From a checkpoint of a small transformer trained on Wikipedia.
Architecture: RMSNorm before each block, rotary positions, biases on query, key and value, tied embeddings.
Each number is 200 + 20 x the weight over its row's rms, rounded and kept within 0 to 999. Layers, rows and columns count from 0. The size before them is the row's rms in percent of the matrix's.

# layer 11 attention output (transposed), 96x96, rms 0.142, rows 30-31,61-63,93-95, columns 0-95
085,172,201,181,224,158,207,195,200,196,190,189,226,220,179,186,194,184,200,179,174,197,160,204,236,159,183,219,174,197,203,182,172,203,215,191,200,210,213,182,207,211,169,209,224,189,198,221,223,211,198,189,151,168,220,219,181,184,231,227,214,175,184,184,180,207,165,205,204,203,182,184,187,183,205,252,189,206,197,171,184,204,183,192,197,206,205,224,195,195,187,243,204,153,200,224,204
106,180,222,211,168,211,209,199,210,240,255,199,193,218,196,189,200,216,182,182,193,204,192,227,226,225,220,207,216,181,226,230,211,192,204,229,205,208,222,189,193,170,204,237,221,187,199,226,216,193,219,182,266,229,204,186,203,212,199,209,186,190,192,192,186,188,190,182,188,169,244,219,206,169,206,206,182,208,228,182,203,252,207,193,205,184,200,218,197,229,219,197,210,181,183,202,221
115,190,185,202,147,205,222,199,196,202,218,215,199,215,202,228,178,207,216,174,208,190,193,187,189,192,192,195,190,203,214,236,202,207,177,176,216,204,182,171,227,195,235,211,166,180,166,169,216,192,212,176,218,182,166,211,190,185,186,178,226,225,200,225,200,224,212,209,206,172,240,215,221,217,159,189,219,207,178,215,203,232,193,206,152,247,178,178,212,195,184,185,199,193,222,188,209
099,189,172,221,237,179,193,225,190,197,191,223,166,190,218,181,170,191,168,203,188,214,209,183,215,206,180,226,168,180,195,191,193,196,179,198,165,231,193,220,210,198,196,170,209,173,196,188,207,227,154,183,185,196,219,229,218,166,175,224,216,176,185,209,211,225,197,205,166,192,193,208,196,202,188,206,185,227,186,225,215,202,197,200,180,149,182,211,237,190,219,216,201,218,162,233,196
090,194,211,190,215,157,185,186,242,192,175,206,240,206,154,218,190,175,195,185,201,225,172,186,225,189,190,184,157,211,230,199,194,179,181,187,177,200,192,205,199,180,214,167,210,183,208,171,166,214,210,201,195,189,203,240,183,207,211,200,197,201,202,246,186,209,231,189,201,193,201,208,171,191,169,203,206,200,152,170,226,185,241,224,221,185,180,195,190,198,214,208,181,187,184,209,211
091,184,184,236,270,178,196,212,198,175,179,227,197,186,213,186,213,209,205,241,210,226,203,230,210,195,170,223,192,225,211,202,219,206,235,206,196,198,236,219,204,211,181,209,201,200,206,181,211,200,229,233,202,187,225,180,182,156,236,209,199,215,215,206,202,218,176,193,169,212,193,212,221,219,162,173,165,196,209,234,197,211,198,185,187,181,178,192,194,213,207,232,221,214,207,207,191
105,159,219,202,252,213,199,172,201,172,230,188,204,204,220,204,213,190,200,180,221,241,201,220,186,233,248,205,226,237,201,211,201,208,234,178,237,189,184,221,193,212,225,209,191,203,208,204,225,164,212,232,223,243,203,175,191,219,191,189,201,234,222,203,204,197,218,209,204,197,212,220,214,199,203,191,178,193,191,181,183,159,189,211,200,194,173,210,213,158,211,179,187,204,208,194,201
104,226,211,198,204,235,200,206,167,191,194,185,195,188,240,201,192,221,216,237,195,192,207,215,184,203,221,213,214,215,179,205,198,197,211,210,220,195,197,222,204,257,187,179,174,185,162,225,214,203,183,203,146,179,195,180,206,189,193,204,195,205,198,176,202,221,204,204,213,199,165,193,231,241,146,187,199,181,206,229,174,175,177,160,201,198,199,208,242,191,204,189,191,195,230,182,189
# layer 11 attention value, 32x96, rms 0.145, rows 30-31, columns 0-95
098,189,229,211,244,211,184,219,178,202,193,217,213,205,203,194,220,185,178,213,180,181,219,204,187,208,194,169,201,182,209,189,206,186,183,178,165,206,175,210,252,207,161,185,184,181,195,183,200,177,190,196,203,155,215,222,200,170,197,195,216,183,173,217,200,199,204,143,174,222,195,221,200,210,217,188,201,197,200,244,214,199,147,160,214,194,192,204,178,187,222,224,199,200,233,200,211
093,139,214,189,222,203,192,171,181,173,205,226,229,197,179,216,192,223,189,187,191,184,155,173,227,204,190,185,206,224,224,217,229,201,203,183,213,185,215,212,219,202,201,233,184,167,179,199,196,210,251,200,215,190,237,208,215,220,196,168,193,201,226,212,231,184,202,180,161,217,186,216,199,203,190,183,163,213,208,217,191,199,214,219,218,211,222,211,193,216,219,201,158,211,205,181,205
# layer 11 MLP gate, 384x96, rms 0.143, rows 0-20, columns 0-95
104,196,181,206,197,197,191,197,191,177,212,192,223,175,195,208,204,223,199,215,210,189,190,196,169,214,223,209,188,191,184,210,154,169,200,179,172,175,193,210,239,229,202,241,197,188,187,155,214,188,192,223,227,162,164,192,217,190,179,193,194,222,245,213,221,188,208,168,199,205,191,211,175,195,222,233,207,202,184,179,243,195,221,242,199,215,188,219,194,207,226,228,192,198,192,223,169
097,241,166,213,182,217,217,204,194,181,175,215,224,239,221,220,176,241,173,193,180,202,188,189,191,192,191,200,189,242,170,206,241,192,166,200,207,179,219,232,230,218,215,241,178,224,200,220,187,165,204,190,233,190,203,211,185,171,194,209,170,175,196,210,200,190,184,214,196,201,204,203,175,200,243,239,206,180,177,212,177,204,194,191,187,179,229,206,198,192,189,191,204,191,188,214,207
097,195,180,195,217,147,214,182,169,184,215,211,211,213,185,190,201,194,165,201,214,204,190,202,213,214,234,184,161,182,177,203,190,219,196,199,183,148,194,241,216,168,207,182,210,183,232,195,216,211,204,198,227,179,216,206,206,201,181,206,202,210,213,215,190,167,209,227,164,218,212,200,186,211,190,170,175,193,209,208,216,215,201,214,188,209,171,160,192,176,216,178,176,179,165,247,180
104,198,183,243,212,182,178,173,202,208,179,213,217,214,178,211,205,211,200,182,166,207,210,175,167,198,162,166,197,222,199,196,173,173,220,198,194,206,220,210,186,200,209,242,206,210,205,234,178,201,184,211,229,156,194,202,189,191,231,192,221,233,215,214,167,191,177,197,206,187,198,195,187,210,202,156,214,163,227,217,214,250,208,198,181,192,231,200,214,214,175,193,185,191,230,181,199
105,206,203,224,199,208,229,226,219,208,187,210,209,194,220,196,210,198,211,195,209,222,189,208,193,205,213,232,189,227,177,165,205,181,219,171,136,203,187,195,191,211,177,202,234,201,169,194,217,193,181,196,207,192,152,189,189,198,216,194,211,174,220,212,214,226,205,211,189,170,204,190,222,185,166,168,159,179,203,194,209,192,179,214,210,147,207,208,215,232,160,201,160,206,229,191,196
095,194,174,207,200,177,174,213,208,222,196,219,194,223,185,204,183,212,174,188,206,212,227,164,143,195,228,166,195,156,214,217,187,233,208,217,198,179,237,206,179,203,168,207,196,226,214,190,213,208,224,195,215,216,199,188,219,194,184,213,220,227,155,214,170,243,220,189,196,204,197,203,216,197,181,198,198,194,204,244,184,193,214,216,171,200,198,178,189,163,220,204,185,216,166,198,190
101,174,199,223,179,206,179,172,219,209,249,194,181,201,186,204,246,211,180,209,165,204,183,257,193,186,202,215,177,179,176,179,185,246,180,195,224,186,195,172,218,193,211,217,178,230,197,191,176,205,199,200,218,186,184,179,203,204,214,177,194,229,178,164,176,215,189,181,195,227,185,207,219,166,176,224,199,206,190,195,179,202,192,209,148,208,204,196,179,200,200,201,166,193,201,200,209
091,205,233,191,196,212,194,196,204,167,205,203,202,229,174,213,206,168,203,178,223,183,169,231,239,201,159,177,186,219,183,211,224,214,188,183,223,194,203,205,210,245,195,211,162,197,197,186,184,201,170,174,231,196,212,174,211,217,228,219,216,212,200,187,208,219,187,211,176,218,216,185,250,198,201,206,192,193,199,192,191,178,224,187,210,235,168,189,206,212,179,217,192,199,155,169,165
095,221,224,219,175,176,206,177,227,207,232,183,193,211,210,217,187,181,214,184,223,221,207,227,217,195,193,209,163,202,184,213,195,248,208,214,198,194,204,184,196,204,152,187,178,208,188,218,164,159,195,196,191,210,210,171,208,197,204,171,189,231,148,185,162,194,216,176,196,190,208,213,211,210,243,196,203,172,193,229,202,207,174,196,176,181,211,197,220,209,209,184,192,202,242,190,238
100,261,232,235,159,196,203,189,184,184,216,204,210,212,195,217,205,213,191,171,184,191,188,215,191,151,166,197,213,194,191,201,224,191,206,206,174,190,184,191,182,204,166,205,163,198,204,216,182,207,185,186,173,164,208,195,197,205,174,228,217,177,214,221,185,185,203,187,216,218,151,192,179,200,188,205,172,172,192,166,193,196,193,205,195,211,191,221,180,187,161,161,188,179,192,207,218
098,202,184,222,195,181,152,211,195,196,215,164,197,183,195,204,199,233,179,218,227,193,215,199,194,241,174,188,217,173,188,196,222,219,205,194,194,199,205,189,236,170,211,170,224,222,235,200,220,190,203,204,203,223,204,217,186,165,222,195,202,210,198,213,185,201,184,195,181,218,185,211,184,212,193,165,206,202,169,175,217,181,168,252,222,214,151,195,191,178,202,205,220,249,201,189,180
100,226,224,228,202,193,211,214,195,200,195,202,167,231,200,231,178,225,216,215,181,213,174,205,201,188,196,199,203,201,169,195,230,200,155,190,249,164,154,203,196,198,173,193,212,188,217,211,206,192,190,200,213,175,199,192,252,164,198,175,182,215,201,197,181,204,182,189,199,194,231,205,185,218,207,187,188,193,197,214,218,204,210,204,187,230,201,198,182,195,203,169,129,209,235,194,190
097,216,218,184,231,167,178,178,230,213,225,166,197,190,204,169,222,202,199,207,224,203,208,201,177,221,174,193,210,196,188,224,187,188,197,192,190,206,196,215,164,192,247,188,197,245,172,177,173,239,198,189,207,193,219,240,210,177,205,223,237,206,203,234,211,220,230,190,200,201,166,202,222,197,186,213,201,219,169,186,198,193,176,167,228,200,185,210,194,173,214,235,206,199,219,180,209
108,170,233,216,185,201,176,208,159,189,200,215,235,261,221,190,215,214,218,196,209,215,202,208,231,222,232,213,208,207,153,191,189,192,212,170,193,182,174,224,197,205,202,225,169,174,204,211,195,214,190,172,174,184,207,205,181,177,201,194,188,189,188,210,209,186,179,211,215,143,175,204,178,207,167,222,223,189,183,242,197,194,175,209,216,202,197,201,229,205,181,205,195,203,215,202,177
096,200,195,217,186,194,220,173,203,202,215,206,198,232,189,178,189,209,200,214,184,202,194,225,184,212,236,231,199,176,229,205,205,227,233,184,212,208,187,219,241,210,198,214,184,191,216,279,208,236,181,190,220,179,212,200,195,192,228,226,205,205,185,182,207,206,219,192,199,201,186,232,170,241,196,184,172,224,209,203,197,244,217,219,226,212,221,210,191,180,199,195,210,239,206,195,177
102,203,198,172,230,209,187,226,228,178,194,143,212,196,166,201,203,190,203,215,247,149,178,208,181,192,202,190,173,235,210,197,185,191,217,180,191,205,204,211,227,179,164,199,185,212,166,210,184,200,226,214,181,159,198,190,195,194,207,218,213,183,187,211,173,170,180,188,177,213,191,210,185,187,169,182,218,155,192,189,206,206,200,223,192,217,195,218,211,191,220,166,201,234,217,207,200
103,194,174,169,213,167,207,230,224,153,214,196,206,188,180,198,209,200,180,191,192,242,180,211,225,200,219,208,218,202,206,184,234,216,173,232,199,179,212,207,176,199,184,235,199,205,176,218,253,203,209,202,232,202,186,181,196,227,182,210,213,243,203,226,186,215,193,257,199,211,199,199,200,177,201,176,221,185,188,203,181,166,200,177,191,194,217,179,185,202,191,224,195,206,162,190,197
095,232,225,213,186,177,232,165,157,199,205,223,209,217,209,212,226,209,187,172,212,172,202,196,191,175,201,190,149,192,201,214,156,209,246,194,250,200,191,205,193,174,193,224,221,220,157,200,171,194,217,191,170,200,176,182,216,206,207,197,183,212,181,209,185,215,198,190,198,179,209,206,209,169,199,237,182,190,201,202,208,207,229,202,177,193,189,204,233,208,208,197,160,206,208,201,226
096,170,194,201,215,191,214,189,189,218,205,230,209,203,244,202,182,219,184,218,216,197,197,212,189,153,207,210,229,224,196,203,209,206,206,186,171,225,190,208,223,196,208,221,154,177,194,239,219,177,196,236,218,181,198,190,210,200,196,197,178,196,211,178,207,179,210,257,177,180,185,225,219,190,209,199,210,213,219,191,211,175,160,201,229,218,197,188,256,216,222,229,225,214,209,209,217
106,198,195,231,199,186,224,204,202,211,196,206,202,180,227,186,167,185,195,224,151,211,210,202,193,162,206,178,200,225,183,211,220,207,171,189,212,189,194,222,211,212,211,190,165,219,188,226,187,191,230,197,204,223,207,182,151,197,196,208,173,227,203,205,189,205,200,202,245,202,210,155,181,204,198,223,214,210,160,193,235,238,210,219,215,184,163,200,228,175,236,210,214,205,197,170,181
091,209,190,177,205,181,217,204,192,225,209,175,225,215,227,189,163,162,194,183,190,248,213,203,162,202,185,177,199,240,238,198,174,188,176,214,172,218,216,203,207,155,167,212,203,198,174,189,207,197,186,220,212,189,202,199,227,226,228,170,216,202,195,203,179,197,177,182,187,207,190,200,206,256,201,203,189,203,182,225,180,210,198,230,231,198,207,198,213,186,163,202,214,193,189,234,202
# layer 11 MLP up, 384x96, rms 0.141, rows 0-20, columns 0-95
101,164,194,204,195,180,198,226,177,199,183,232,201,193,199,225,235,221,190,193,200,201,227,181,238,152,201,174,183,212,188,204,211,204,168,232,238,185,176,218,190,201,208,198,201,181,207,201,202,174,196,160,203,239,218,195,189,227,200,210,213,178,207,192,191,192,187,194,205,212,174,220,184,202,195,192,220,255,222,183,196,191,198,196,225,215,216,202,209,210,208,192,242,225,200,136,188
104,193,193,186,167,213,219,193,191,192,214,193,161,198,189,212,203,222,201,180,189,170,190,200,191,166,157,203,220,237,215,156,232,228,204,212,205,165,195,186,213,171,167,203,226,171,184,213,237,205,176,212,222,212,193,212,182,206,211,174,211,213,210,192,217,184,198,221,161,170,207,217,218,199,211,189,202,175,173,168,211,174,203,218,201,200,214,203,217,194,165,175,158,206,175,191,179
094,208,191,185,215,195,183,189,218,201,171,198,199,214,203,232,204,212,171,228,228,166,215,177,201,168,195,225,203,199,186,243,218,192,213,195,193,204,186,187,216,217,245,185,189,164,198,237,188,215,209,172,195,210,184,174,205,164,209,215,158,206,209,188,209,198,223,247,186,212,176,206,166,241,190,178,222,198,198,190,199,170,179,186,177,197,176,200,218,192,224,185,190,200,168,238,215
105,163,222,212,196,177,215,160,267,173,220,209,194,211,203,179,182,187,198,212,201,190,197,177,203,208,209,197,193,182,189,213,203,167,214,190,175,215,208,218,193,180,192,207,203,189,207,209,208,176,239,202,168,157,212,202,263,242,187,197,211,222,216,198,199,195,205,196,220,210,177,186,190,196,175,193,184,157,186,180,226,192,223,193,168,212,212,178,207,195,180,203,175,233,195,191,191
099,215,178,204,203,214,219,196,188,183,193,211,208,211,236,213,177,194,190,190,215,199,239,184,191,162,166,207,214,175,229,213,196,223,147,176,186,203,195,179,186,148,211,204,211,214,218,192,183,187,197,210,213,202,215,200,226,189,202,204,166,196,194,202,235,209,207,167,220,160,179,184,192,228,180,166,186,214,249,208,183,208,167,187,224,186,201,219,189,163,194,224,194,228,205,210,206
099,179,216,221,156,182,199,206,201,203,153,178,150,228,198,225,224,172,206,226,173,210,194,208,198,183,203,228,210,177,188,172,225,196,224,226,185,189,225,193,196,235,202,224,225,233,229,231,194,176,218,202,194,219,223,205,218,215,193,208,224,199,212,209,217,207,196,228,193,231,178,173,178,209,180,231,207,176,228,218,186,195,201,241,182,224,196,210,180,201,187,203,201,191,187,211,186
098,201,218,186,201,208,212,237,156,216,194,210,187,200,223,195,186,199,203,208,250,184,177,196,208,229,185,191,195,154,197,160,219,204,183,198,205,225,208,218,182,231,214,198,182,207,206,196,182,213,185,216,168,207,209,203,191,172,197,188,236,191,214,220,209,142,184,174,199,200,212,164,206,213,183,198,222,220,186,219,208,209,157,231,217,233,213,210,175,215,160,201,202,176,206,177,188
093,195,201,220,204,182,178,191,176,209,195,194,208,198,177,215,212,157,201,173,195,203,183,234,200,166,238,182,189,228,180,198,207,163,162,205,181,204,196,201,204,151,180,201,212,209,235,221,197,191,205,218,187,224,213,222,192,185,183,218,221,218,179,218,235,188,194,196,203,195,188,212,217,204,160,176,161,189,227,206,197,205,203,197,222,240,196,202,172,234,196,207,223,201,250,231,198
101,219,202,201,200,180,197,242,216,217,205,191,194,214,188,154,200,169,214,186,206,212,189,201,215,213,181,196,165,226,172,169,199,201,190,199,206,174,239,176,211,171,188,197,217,211,195,210,218,194,177,168,213,222,204,132,206,192,243,198,193,215,185,177,184,193,202,220,208,213,206,226,175,201,204,141,197,179,176,226,184,191,192,215,178,208,202,208,193,181,219,159,180,199,210,200,194
095,204,203,204,184,216,174,210,188,205,210,217,224,186,212,214,192,182,223,189,209,245,197,215,218,203,153,226,219,202,171,218,216,214,188,215,162,209,193,198,227,193,193,178,213,200,190,248,197,195,207,180,198,231,196,177,223,202,195,213,184,197,187,192,175,166,221,233,191,218,232,180,189,182,248,240,192,171,183,192,198,171,242,205,199,208,206,227,161,213,217,178,205,214,182,187,183
101,181,217,148,232,220,231,206,189,193,242,197,223,210,174,176,199,186,173,218,190,220,215,203,185,246,174,196,199,206,202,199,222,184,192,208,225,151,186,217,191,183,173,222,203,211,191,202,188,204,196,189,249,228,189,174,201,182,182,198,168,208,196,200,190,230,205,243,199,196,208,231,220,162,195,201,241,214,188,215,213,205,191,183,218,205,230,177,183,200,198,218,208,189,196,198,180
093,224,225,198,211,174,175,215,247,194,186,206,202,200,233,187,184,189,210,189,208,214,228,224,228,197,222,202,192,191,221,214,193,208,243,187,206,224,184,183,211,156,205,196,182,196,181,177,184,197,206,236,212,219,184,235,208,179,224,233,182,220,145,212,205,198,199,207,183,191,202,191,183,205,247,234,207,192,189,206,214,202,217,190,218,194,200,180,180,184,260,212,221,204,214,192,200
103,233,221,180,218,190,216,190,208,208,167,204,246,203,186,198,186,208,182,226,200,213,195,226,213,178,185,209,192,185,179,160,226,214,194,184,230,180,244,186,237,192,194,167,159,189,194,203,187,191,176,175,196,211,204,178,191,184,186,206,208,192,221,208,197,208,233,195,220,218,196,188,222,207,216,191,192,243,193,186,224,165,174,165,193,215,177,223,219,183,181,199,233,191,168,233,197
098,224,184,221,217,181,178,216,236,194,207,197,199,192,150,187,210,192,223,188,198,175,209,214,183,183,175,218,222,211,206,176,187,216,208,183,168,215,173,233,240,196,214,172,191,243,206,194,192,219,229,209,168,229,205,189,147,186,194,203,213,180,209,188,201,186,227,196,200,193,190,187,228,218,173,188,189,219,221,222,199,182,200,211,220,198,212,193,261,214,161,194,197,209,208,197,209
095,232,200,196,193,206,198,204,215,164,178,218,211,193,189,171,241,179,224,244,200,185,220,164,187,218,208,192,214,155,224,170,198,186,216,186,214,183,199,180,234,180,165,228,192,212,216,232,172,205,195,231,193,199,190,199,195,202,181,187,198,223,201,211,229,181,254,206,201,182,199,203,228,174,215,226,229,218,177,211,191,164,218,189,215,185,207,210,220,179,184,188,215,183,187,215,193
098,196,161,170,168,208,215,212,184,199,169,187,182,199,210,195,190,195,170,206,196,186,223,170,188,179,202,264,200,165,158,203,197,209,186,175,160,183,210,206,188,211,211,167,186,242,232,241,208,191,187,222,225,222,156,212,221,219,194,180,193,178,179,196,195,201,212,211,194,202,195,217,221,210,217,197,204,220,217,220,202,227,219,207,180,179,207,185,219,206,208,197,193,213,197,195,161
101,213,205,211,215,202,205,152,169,204,214,176,194,159,229,183,223,180,174,216,175,185,189,175,204,190,199,206,158,241,183,214,186,192,164,184,227,208,217,230,198,182,209,209,194,210,224,195,182,194,182,212,207,196,224,232,190,193,159,217,201,175,214,171,187,202,219,187,189,210,231,222,196,201,183,225,158,222,201,213,175,231,196,177,173,213,205,209,213,225,190,230,164,199,213,192,200
096,143,196,206,192,218,229,170,211,162,219,217,229,202,214,197,194,185,214,217,184,234,203,204,214,192,225,235,227,187,259,201,216,211,196,222,195,166,205,208,185,194,189,182,146,182,213,192,222,211,175,222,189,207,177,236,168,207,221,223,189,202,220,191,212,208,167,207,201,190,180,203,189,189,214,238,220,206,161,214,202,187,203,225,201,208,204,220,207,185,210,221,203,214,210,190,193
100,230,169,220,194,186,201,199,169,192,199,218,197,210,192,207,203,191,174,151,192,226,177,179,198,182,188,217,224,199,232,229,188,206,191,196,237,221,193,207,241,204,223,198,222,203,241,177,214,198,188,174,159,209,208,204,136,168,224,192,217,211,226,200,227,214,176,195,197,228,199,201,214,170,170,221,200,206,193,215,199,216,208,211,179,205,180,193,169,208,179,185,231,211,202,208,207
102,228,206,168,199,243,189,241,172,208,224,187,231,220,172,188,220,169,177,197,181,187,204,188,180,162,223,218,145,210,158,200,206,185,193,177,194,202,190,219,223,207,158,193,247,197,191,217,221,201,194,145,188,233,198,194,209,213,192,211,176,175,206,203,200,223,186,198,188,197,205,202,181,194,210,203,202,203,199,180,182,187,218,215,197,197,209,168,204,189,185,217,193,170,215,208,193
094,192,158,157,216,214,219,187,175,201,174,184,194,191,237,210,185,213,197,175,193,228,203,200,180,194,177,196,200,169,202,184,175,174,184,157,182,227,203,168,244,163,177,196,214,202,194,216,208,186,192,208,166,201,214,184,225,217,230,212,190,175,202,204,146,190,179,184,207,156,190,213,179,220,189,208,200,189,216,201,208,233,224,206,190,199,211,181,223,187,191,168,186,191,195,209,198
# layer 11 MLP down (transposed), 384x96, rms 0.131, rows 0-20, columns 0-95
101,195,197,194,244,183,239,192,211,196,213,183,179,214,162,190,219,203,180,201,221,164,186,175,191,192,172,194,179,208,200,210,239,176,226,198,190,207,217,217,215,209,178,159,239,200,181,209,206,231,213,222,193,232,185,213,201,194,175,180,217,221,206,207,166,163,188,190,180,200,207,167,160,236,213,208,213,213,166,204,215,183,199,209,177,210,215,183,230,202,227,216,224,191,204,192,173
106,207,182,180,193,205,179,224,213,216,191,222,217,189,225,212,188,195,194,189,190,213,210,183,186,221,192,216,194,176,156,163,188,188,190,201,222,177,213,225,187,209,202,181,212,191,211,196,192,142,175,176,203,189,188,196,184,264,203,190,213,206,207,195,168,207,202,173,219,235,202,206,176,177,198,224,190,204,214,273,181,221,163,176,207,206,189,182,192,204,208,192,202,187,186,192,170
102,210,211,184,220,187,184,215,176,242,219,187,183,240,209,212,184,199,219,179,186,205,226,183,190,243,182,198,189,187,171,215,194,202,230,206,218,206,211,166,173,251,183,180,215,187,203,202,188,198,172,210,230,230,168,179,221,180,215,175,197,224,248,177,180,189,230,202,203,174,205,208,181,189,200,222,216,193,213,181,191,190,208,211,213,219,154,220,197,181,193,219,179,183,220,207,202
103,151,211,208,163,192,177,229,203,189,198,200,202,190,227,225,209,200,228,213,206,223,233,216,195,195,209,196,200,222,207,202,190,211,200,198,187,198,242,207,166,220,206,203,251,204,190,231,176,201,178,221,193,218,189,223,197,178,208,229,202,192,168,179,167,193,229,208,224,226,212,188,191,192,260,208,229,213,161,191,180,196,199,203,236,200,181,193,206,218,214,182,219,234,194,190,193
103,196,155,203,197,172,205,227,253,195,208,185,175,194,224,218,181,198,179,184,182,191,200,204,206,214,215,199,189,188,190,175,218,185,183,175,184,187,169,200,163,213,195,170,191,227,207,181,217,235,185,188,201,204,230,172,193,195,234,182,229,183,234,250,161,221,195,217,240,191,200,219,210,198,177,183,200,196,219,184,202,200,226,211,208,195,218,162,201,205,171,185,190,181,224,190,197
099,208,277,231,168,220,231,202,241,213,180,187,183,183,218,183,200,215,196,189,227,183,189,203,186,207,183,197,174,190,203,224,211,194,225,218,203,216,205,241,162,199,223,183,235,185,218,210,168,189,222,206,199,198,213,199,199,241,205,201,203,205,223,191,178,201,223,197,210,196,194,219,167,179,171,200,217,160,208,214,192,216,195,199,186,211,211,192,190,166,189,191,216,184,195,217,238
102,184,189,200,204,225,240,194,214,209,193,215,209,241,209,172,197,195,207,225,189,179,195,224,217,221,200,215,222,190,182,192,188,231,168,218,195,213,204,212,201,202,162,187,166,177,185,194,206,192,190,191,206,180,181,163,192,247,186,221,184,220,234,180,232,186,139,179,231,194,189,204,176,208,176,194,188,190,206,168,175,181,175,209,179,186,175,181,196,179,186,179,224,195,225,195,207
091,187,165,218,258,231,194,200,184,191,185,221,205,201,191,205,205,218,185,147,213,163,197,202,231,194,178,205,163,185,199,186,215,175,209,225,201,179,236,199,194,215,190,184,178,204,226,183,162,210,180,206,228,197,210,216,209,239,212,206,185,194,176,189,197,205,172,229,200,195,187,198,241,233,184,198,178,210,205,213,193,154,225,186,191,225,195,175,204,191,214,214,205,199,176,176,198
095,205,200,221,148,206,231,204,209,198,207,196,197,206,170,181,143,199,204,229,200,197,200,217,206,212,199,196,220,212,206,213,203,209,184,191,206,254,188,204,203,222,230,200,185,176,206,194,209,196,199,210,167,204,185,191,185,163,213,200,183,186,180,189,159,206,198,226,176,220,196,181,176,207,244,201,259,210,175,187,222,205,204,199,178,198,199,196,206,200,192,170,166,193,189,193,256
093,184,166,243,204,188,180,201,218,227,199,203,197,198,198,186,197,199,206,223,181,207,163,176,198,206,207,169,183,201,209,195,165,209,208,165,203,240,194,203,199,218,187,231,189,216,164,237,208,175,166,215,229,216,219,227,195,197,210,213,175,227,208,211,243,199,269,186,201,208,206,216,220,196,213,189,219,182,187,219,208,219,178,218,205,199,182,201,198,220,177,239,191,208,226,188,210
099,190,225,211,212,193,204,198,200,205,194,183,160,198,212,169,220,173,181,218,174,198,203,188,192,199,221,211,202,208,214,176,195,172,141,171,197,246,184,206,244,182,185,175,223,214,218,224,198,204,185,191,221,201,206,209,209,226,217,182,224,219,155,214,207,209,217,218,197,174,226,194,196,217,227,202,179,219,190,179,187,226,209,200,201,197,204,190,165,185,231,165,156,192,186,199,233
098,195,214,202,183,259,223,218,207,197,190,188,199,181,204,184,218,221,208,221,201,202,207,200,187,192,218,194,227,230,212,217,164,200,196,214,190,185,193,213,209,177,232,232,230,175,167,189,181,213,189,202,219,199,221,200,194,182,243,203,224,218,216,188,134,213,171,188,186,217,203,195,216,165,200,173,213,232,225,205,176,189,219,176,188,192,221,208,206,165,197,238,205,188,215,225,184
103,177,166,202,167,191,207,192,219,160,185,200,154,210,201,189,206,179,197,195,191,194,222,202,181,202,164,203,241,207,171,203,198,197,154,193,192,150,224,236,235,193,196,213,208,195,188,198,196,205,225,195,195,165,195,221,208,218,235,197,209,221,196,184,220,200,210,214,231,175,200,194,184,187,188,249,223,207,203,184,180,224,201,159,194,206,218,180,209,213,216,215,198,174,220,176,183
096,181,214,206,176,200,213,190,172,201,188,208,192,220,205,202,197,200,189,210,180,215,206,214,183,211,190,197,169,234,198,203,219,227,241,145,242,187,177,210,193,222,202,195,212,183,211,218,216,254,210,202,197,189,231,187,232,221,202,208,198,233,189,243,186,211,174,182,206,162,220,208,212,203,160,192,181,185,193,177,190,166,192,196,194,186,172,229,171,181,191,174,196,213,210,202,229
098,196,237,188,205,215,203,219,195,212,221,164,173,192,212,235,193,215,202,198,177,199,179,209,188,206,229,182,207,172,231,213,245,191,241,200,224,181,211,216,178,188,203,224,224,219,193,190,199,186,219,197,242,194,204,208,235,179,227,163,210,186,178,188,222,202,216,220,200,152,212,205,196,192,221,186,204,217,196,208,197,227,205,172,206,206,167,187,206,186,173,186,206,157,193,183,247
097,214,212,177,221,191,195,210,197,198,191,196,237,228,187,210,192,188,193,186,202,187,197,192,171,204,177,167,221,208,199,196,177,195,165,200,214,176,144,251,204,196,210,175,185,202,221,207,196,191,186,189,200,216,220,192,213,171,194,270,179,206,182,193,160,195,214,187,191,164,190,229,190,206,194,211,240,159,200,217,209,206,209,192,225,215,213,201,207,228,185,187,228,219,206,180,176
098,229,185,224,198,189,184,183,176,191,226,218,229,208,195,211,223,210,244,236,252,194,230,181,213,177,183,212,175,226,201,205,190,186,226,172,242,164,206,238,216,198,175,216,201,204,207,215,202,176,199,214,225,195,213,193,193,197,183,229,170,187,186,208,210,211,202,210,202,207,199,199,221,216,206,188,157,231,213,221,184,238,213,209,189,239,200,197,195,213,171,180,224,194,190,218,220
095,213,194,188,219,206,194,218,202,178,186,234,188,237,196,179,204,187,176,220,200,197,179,207,213,177,185,197,205,196,137,194,176,200,201,199,215,217,185,215,203,201,173,181,210,180,176,233,204,218,204,126,168,167,233,213,232,237,225,193,219,169,191,217,181,201,195,179,215,191,196,200,207,202,153,210,165,195,198,194,194,189,214,187,205,186,200,223,217,203,175,198,205,193,210,224,179
101,217,202,207,258,231,190,206,206,173,213,164,209,209,182,199,218,182,214,243,197,210,214,187,195,166,207,208,229,212,178,188,141,212,222,211,226,236,210,215,214,218,214,211,220,169,174,187,226,204,213,189,213,236,181,145,181,189,215,187,174,210,184,187,181,203,202,201,218,199,221,202,186,234,210,179,222,199,204,199,173,222,231,192,199,205,190,212,209,213,212,178,217,190,197,206,202
100,162,226,237,180,191,196,180,199,228,171,226,188,207,199,178,202,214,227,257,198,204,193,184,181,232,172,151,230,210,215,150,215,208,183,177,192,220,202,192,190,200,206,179,178,202,199,218,163,169,241,203,215,203,216,209,187,177,186,205,211,216,193,217,202,179,200,204,177,191,189,187,206,220,177,186,205,220,221,223,217,195,190,210,194,177,178,199,190,185,206,186,203,216,162,209,235
090,168,224,208,139,185,198,183,233,209,193,247,174,196,180,194,186,185,191,177,210,214,176,223,209,180,196,214,206,189,231,186,217,211,185,168,230,223,189,171,166,233,172,211,201,203,196,179,215,210,232,206,203,212,196,221,217,204,244,184,203,217,184,195,198,193,202,188,171,206,196,211,171,166,206,205,191,209,217,163,188,210,166,209,191,205,200,202,207,174,208,229,156,209,201,201,185